config = dict(
    n_head=2,
    head_dim=128,
    d_mlp=704,
    positions='rope',
    rope_fraction=1.0,
    init_std_down=0.007,
    batch_tokens=32768,
    dataset='wikipedia_en',
)
Each number is 128 + 24 x the weight over its row's rms, rounded and kept within 0 to 255. Layers, rows and columns count from 0. Numbers have three digits each. The size before them is the row's rms in percent of the matrix's.

# v: layer 2 attention value, 256x256, rms 0.0534, rows 154-200, columns 192-255
# o: layer 2 attention output (transposed), 256x256, rms 0.0454, rows 154-199, columns 192-255
v154 121:140170075182164107139129117115112151098147142142117172117134155125127152106084116134126087108116125126153099102121131174120131167140153148102145139131101114124121139125107128132139088110169166
o154 133:156165076151152099099192110143120150087126099134125130096157140141111157137136117145145120126125125114164120127147140169075117119130149141132142129116131161092113149136145100149142131110142118
v155 093:118119091129141097119135122153097081134120166118079143136150145132105136127087117146130097129169144163122117165122118160102142146118120101111150111147097130137097128102128145155098098104077102
o155 094:103151137142121120095102144132122152076136131150109142107165128149130124159137137172169092136110100166134130128181129133104128131076120101142128142086122120167086126118145098115128114087116125
v156 104:143157157156122097138137035139127121175139153120126145106134136101164120135106190106152106098134154137126150068143114125129153121126148178134164110152132130100102109101185103152115105103162143
o156 113:141136044151124101125158112083176140137147095114106099091120146121120141129100128177131093120111088152140103109131148128114132093133117130154146181144127150116136128141122098145127124168132138
v157 091:143150111166150084100163085136125129148128145142061125121115133152131143115115120143122104137157108123126131086148097155083116160147162155105152110108115135114141109113137101095110119069155135
o157 101:121161065152111104131145124125107129117155082113125129131139125113109141145138123149149104135143119119112111084098114120076143099138136111143134139108140128144088163143105112132132102110129132
v158 109:137164147135095080134144079110139125094137076113118111113115151137130136083158118160158125123161135138098136094113127136112143118132111118104141123149139156122131121133159123122105109149140187
o158 112:139150058134123115158142147150089116121124082124126107115138117118105136132142121161141137175121114106148130134097152164107138089100130128109114144099125111135102141178112102115100151113126145
v159 102:105161114107114164104147140148168112172115081155131098136149126123100129088138135143096153071140100113161133129118124119128108109108149122142129123124179148151119115128096096140134073152125145
o159 113:109090152137123120112134123122065150143100127150159141171134123106125106086137109107087149100134151074126132117144116116111155112109122148107145090095161113107132185132131181092117142106154147
v160 089:141141157127144072118095118098133097157114164115142074115100144154144139129140082128137111140124166137143125176143128117109145129174120160128119157154117130156105138138122120133112128147082088
o160 093:124151114134139110165120145176135142086119107056132132107129106100096126162124149130130130110113095146138153131108080135125104123105113109141100149106097130125123151136144079145113111143138093
v161 097:099098128129139175134097123126128134144114118123130129129115087146125086203123126118116124205150122149127162150130133182144126151136136119127130088082122066142134107158140166087107154131121137
o161 087:178126143090147143160123090152129092106149124134092152120119133123129152143154108161128117136166157131125129087076065124115129132152124109114116128171147144114173104119115125156153083159138089
v162 092:135144166078128133086125127152134098102138129079097103154159143127128132103105165120161115139146167116111135123123114152118104120101119077123183109131107100078157135145144135084096082083139101
o162 102:106141088127103126100119106083163145143121072136115093115115156138137135147130127123167094151101113178120103167200152134111156109160125124136132163148138116163111112117146125151120163137146124
v163 091:123121148124113092078136152147097075129111125116097124137108130104163143127113123115125128085115062131104169118142108165077113067074103099149164121116109134117165125129143115119074122139141130
o163 080:088123128142113144079135152079155132135113094157129118124123135152130120141108150140140110128083117124124114165217157124136130126136139149165123138116150119152134114119161127150126168133107144
v164 096:099167127101158098116129107114141145180156136151128058168095117114134117120111132131098123161095174121128154145132126153132097152165127129135157152105156143151165137164094137119110134123119099
o164 083:131127123141123137169139134143116129129103131082121120130124114102116149143150123108122112124143122133124156141012066101128118150136147136130102105106128119114159158132167118138135135141138099
v165 098:134100102089137088139142121153124119151123143119120130137145135138117139075090111110130090127116092128130143122134123159100136107134137093118148117125097078118113102110115119136085114072140092
o165 099:108167114142140121087129177126128144116128120120106124109157146148147143137132125111149104131107119138157112137196156135102118109098118121139132129104128142172115141089133100142117128126106139
v166 090:128171112134159118151130101126141145118125102133102147145140157141145108103108125126150098127143207135119052098110137133147136181139127108146125119148141133127136132158174124132126101162135107
o166 088:180126068124099121149120081156117129142130139119145148156122112124103133141165120150116129118148123164170169121080084154114100114109133123094119122135124119079098139153124110097184116089154115
v167 093:153051070104125090105129115102108143093111110116098124129154173119130098110157134096111124115115089161096156160150130095085122135143119114122104119140156128129115128105152135117081138096121075
o167 095:091169157157124143151102164137128115164133177138136150114110145143128129129116130137118111111148143126114167142080127141179099144122117123152129084117138133143147102091095150094120102133086135
v168 106:140087105129148061080108071112138133164127155112096103141108179170126144108088165162153114119102107163111167149126117146084120115136110143124125128134163103104134113101149138111077135120127089
o168 114:102151117173107154146124160136124142126129167110142123120125149129113094140106127141160068148097112133126118129137101118149137130101123118172098129122124092159093098101185107105132152127104105
v169 089:120130069142176127126126132134148145154143155166138135127116129162134104074092118138091154131127149123107128130130141116084141159115142158132093130145188122149145134123101156107087143157154123
o169 086:165142151160144132164140142158089135141143161117144155151168121132113151120155122107120101146137128124152167088062093131131139138124148138109110118131119142109125135125131130089177131094107101
v170 091:125131076147158101133137160133131105079125144130142165109138167125147149121124083173178113102077110127112148090127132151116141119147121168112126145111142117143144141114122185098157116154127132
o170 096:148161151135144136134134150163085160106118107126146143120144122141087119148138135107132162130105119076183148138156139155116148130101148152134107124070143160109087121142179147136158168099108110
v171 085:144152124175124116143082062128107155146143132122123094141116137124137134128102102087171139165111126140100119104151120145167160168126134156109129128121149137116097117148178154116132163096130134
o171 089:156158096132120127145123137130153107126123138086086117085111126133136164129096165173127134134134124149143162122053127126152091122136116146148135134149141153103145104143112132162148088167099100
v172 105:132159167143092133140135129095119142094144110149157152120119111120126111141157163089088138110159110074113130086141135107112120129158132142138134144128109170126124119125174134089121134141133201
o172 118:128140099134160112132148135085144133143120104105129115118088137106140125127107150145115172119132148114125111129099154125152101120177125152134146149150130131104191129139080114162119114195115148
v173 095:115140136155183123128118095154144123157122131137126152112123087133154093129127115164138095160148116120118119144137113117142124160094166158118133119098142093161148128162089130082092175166138090
o173 091:170129125098121140161099121188104116118134113085143152143134073104095146156142119119116139181146136154134120080119069116097146114106166115108099157117113151107056161154146147111144120102131115
v174 100:121179174097150127147104095126148135150127106136111125121095138127123127142142126148131136166175196127112091142135133095163118171154108143116142170174174164168112122142142106170110138139098109
o174 103:143111118131110118177106110158117104115124140101136127158113098103106101161132144161086129112147126166118162139058104145154103133092136117115129104124111070112095151145112120108142098124140111
v175 105:143081131113118100124120110140100116166109129081110088149130140119113110135118133104139074112144119126120162102126121164106127115136144117147206114089133070090134132105148129115109142064141127
o175 120:137152117135126106103151118090178138151158105138095139085118167150165149153105126160162101154109126152124116159142142126114122118167121121152137150163153140161148112132150107168138141157122102
v176 099:184091097120159133150135082087117146136131119090109090119105172153133133147150123179152135148139155157128150170114140122141129177121141192123151140122153151053111094137114099164093151126096045
o176 099:130127120148111118166136114191136122148135147109146129120147136117110129132117078130160098144110106113127141120085080125105170121099115099116115135120109123149065127140138140098120143105124082
v177 098:136117116157157146150100121103128133107198148121146139130122138127154085139124136151112103120095096116151107144098134151132128144130139138099113075127135138091115106140136132108125140136155179
o177 107:149162091127176155123178120097143097132119145133126137109149138130139142119100127132164124168140159130130132110134135126115127140158140134126110146147120141130134094149136114157130132158096105
v178 104:135067119091109104111136122158158097129120138085151096140152147118108133105122114081167169122171162148116118173126111114157161105132119110088102124114133093139117151131127139142133173125069084
o178 108:111134171109103140105068147171120137142130161118124148127114114147118100107127129123132121135108104141131149136163144121144137127089121117141114119123138116163101103120131150104121123080108143
v179 096:110141136120129124094137123159094119078115072098109168113119124120141124161124136181152142135120100142123154099123119156137142124086122141146141142120077125100132136142120122091120112131145124
o179 100:131124094088093161144125128110104104143134098146115117115122143154120137107116094150152125162128118118129107149169140131128173102111143143127121164107140128138123098140145164122134183137123138
v180 091:131133144148039109112132160167114093103120149143155171098148130101113139122139112161105122120141148141106105105117102101123115117101127082092133128144117161168134151145124118123128102145128168
o180 080:110130126120137128076118140110130142125123102158124121131129114147139123133114156122129132130115117143125116152253178142130137133113161148137142136118127109150100135138146137141129146114121146
v181 098:163070076118160139122106157129085155130135137136114135146136133155149147146072104124102121126075116131161154152120132146127129117113124132165141128116106106100148133127117124130116098096122118
o181 109:104149149143166136097171114096177114070107152127128138095162160118110128143126083090157121109102119122138121139134130150107118147164094125139107115167096168128159099085149112167150155150125090
v182 106:148136101125136145170108119107121141159128104159152157123118104107150110109135091154123185155083134105131073129127158087174128115121115155117087163131175142153115139143096119140161129145110130
o182 115:154122153118151146151146128145114099125108167114143127160141089131114125124150121081065168116142148088132153100088133126141141149138140150103126108152083147081124128113119155103147114135138123
v183 094:158122123163145120177118089077147160129097133112120156101107127151164132113139137099129136133118088129139121163148116137122173144152155139129109144115123135117107114132134134174086145108145101
o183 095:145123089135157137156144143139146113120105161107132111113114133131119157125121118161096112115142124101149096116054117121116076141113096118125119107139069167105149114091111052146154103169123131
v184 105:137142166151085129113142149139160144075143134169146148126094113119131139116142114113135136060146129129135171151119122127095098093122143123120102128107123132166142151115154142122169111177095161
o184 113:107114109109125106131121154128081148151124090119165137116117127112084095119145167092104182126121125097178113134122113161123129115133106141122118152090166140109169166161118135157111166158136128
v185 096:168114145098130104093098119146135128156126172092105141167123134151071130143158123178163121127142137181133126089123126152142103161131110086138171105120122121094152131111116128108091127124128123
o185 091:117109111151103097080135115108158132121138101132122122121155160138135125158115130152173099159092124156112101162210149145092164093133152114140143159136128080185078113141159135130124148115120098
v186 106:123126139130126133093157122148145119179132130132136089108109114132117126158128158073086103114133127112141146164125125091153128165153140145171193107116135126098109122146127141143149116109141148
o186 117:148089126129155128133131082085180179149121108103138118147087138100155123113105113155137125104126128133095120127148105085100139107172156134144145139167133147112152145144173165167121121154155109
v187 100:111121140154105120131124111109119123104110109107099149122115095130156116158134147123112106156132109117139163107136105157117134112122160130146145135092099085096150124116177142101131135139168151
o187 107:159133075100158146125148092089169114109132109136125120089087154128107131151118147188133107119150138154135076105121117137112098116132127108134132146184135162099150099119126100167152126190149122
v188 096:110168107092148096110137161113138122167111150138138129131161135120137135098107092121130131145157155121103142155150129059135158119172163122121118163147111169154128149136126126110127130116081135
o188 105:111117146128099109138084149154122144134128145110144139150101129107107122141150162120071132048136104147144127112076127134127088154102117133133129082117104135102143161090106132102154105116154152
v189 094:117136109129122173123188177162153109160136120144121137132098106111133144127138132155141160077110107120148117141138146126140127105095131100156130118146135108143175143144103131126146083126172147
o189 102:125112168133116131098135115113061145104112112138138120166160121117124121087149095061121156142125135056130121115164132112102191094112138139120139102111160121133142179127135170122104145104148141
v190 102:153135091142168138140102078124107169094147170095115140128146159142122130118090154125153098111135117161143107103125142186121141136142149164118158112131099100064100143126127135174124116125175105
o190 106:145159109154146113110175125125172148133154124142125115088164165146162167128092098165177088164109128130138110125172152133111131114126111128137131158151113137141124095126161094157117136124105110
v191 108:138089137093142108130138089084147137147128124101104076123119162126108134135105115102145136139129137115131179147148148136099155127163143192159157132097121127108144127132188166139130151090116098
o191 084:141146108134124117188145123148137134119139136085121122110113151115115134134121111144141126123128117126129135108021082120135127103135112102123112140135122139127145147130108115110131111154124132
v192 110:127136115125160081135133148120113127135123147122081121118128163139151141142100074130134105204145196129121161138116145160121150179146136141137180142136129107119147144136146144119095100114130100
o192 120:153135087139127107143142101170152137081141098102107142099138129121095156174151122178179102126110100184147116138088090144097125103112141099121111156130099126125115155157139081140147124116145084
v193 091:069118116135138140131133178158115093113117158140178157141127084131114135162118102142115144180152130086156150143133122137138122098116107097136083130138099106134118145082069147086132121112122168
o193 085:117138197090152141094118146119112140092143125162103137140142107168146105138129158084135160125119136124132106094200148126141157157135161147139142147100118130134121112100151141146164122136129121
v194 099:097156091151175115147125092124142152138114121114118162130143103146143121142100122143116090159141163130158123151142116128125157160148160159132123140101125130148074110145133157142164128117129088
o194 091:181120143120143125163140083183105117098130148116120130115137130096115148137155108170099101094162106114137117070056084134091096141111111129115137106128140170090138155128131107128152088110167116
v195 105:132079077138163103131113112112121150170134138176118124141113159131130145117078110094128135113088096148134171156114130150069124109099133165149132115109126088112141103115116161106109157105144126
o195 121:119179127145166153112151163120144136110134163103127150100155150162129144127123129111150098146114128108162119120131114127144119139144111140159103137125149178143150104087151118165134126158086107
v196 096:146129141124108089078144158149129085167100164099151122125141162132135135138113148165126109103132124131133127142131114166119106107128109123146174088110124128128143114091075099128118100113141099
o196 086:088107148147123124080133145103160149141132089135122125135142126144146115136104134108153108142094118128135112155234150112107161122123150145150116142112125116167113133125193133158117166104119111
v197 097:178180199151138111150137112131161117167151146077172103140130119147112140065121118133153107108143151123140077108119145113137129141153116102113145095161175155161123138123150077169132140111131151
o197 108:122126095144091065125150151111149128172144134131143100121142119112152115122123168124130141152106149155121121147139138128106134104127148121118133141123107068129076154169132111116097128100116112
v198 105:124162125084113110110153158186141099132106103112084134106166091098124151149127103114149149128153160127093132098146118100151130135121138117173142120141127122145154147147134121118133098120149131
o198 103:157109129109088094146100075146090142126136084135111125152111122119107142136159105150083132093151131129105130106078113128108133090135138106100159112120147134106141167136076141091144115105183161
v199 106:108196158099146136120141140181127108120108135122119157137155100127130116139126124109116123149189210127105104120139109122149146158135132098125154132143054134163123146188161128091148099132099115
o199 114:145133114106105116142083085143132135133134108113105124154098109097104128155178152145108131090158116179129143119111117140114093137135137101100151128139133119106134150131078133128139093105178156
v200 095:159089122149179129122112161138094127180118168146115149136139145142107123098134141130160126092095092151140115138119136174145108115112088149108149134146168122084130099097128114116114097118123095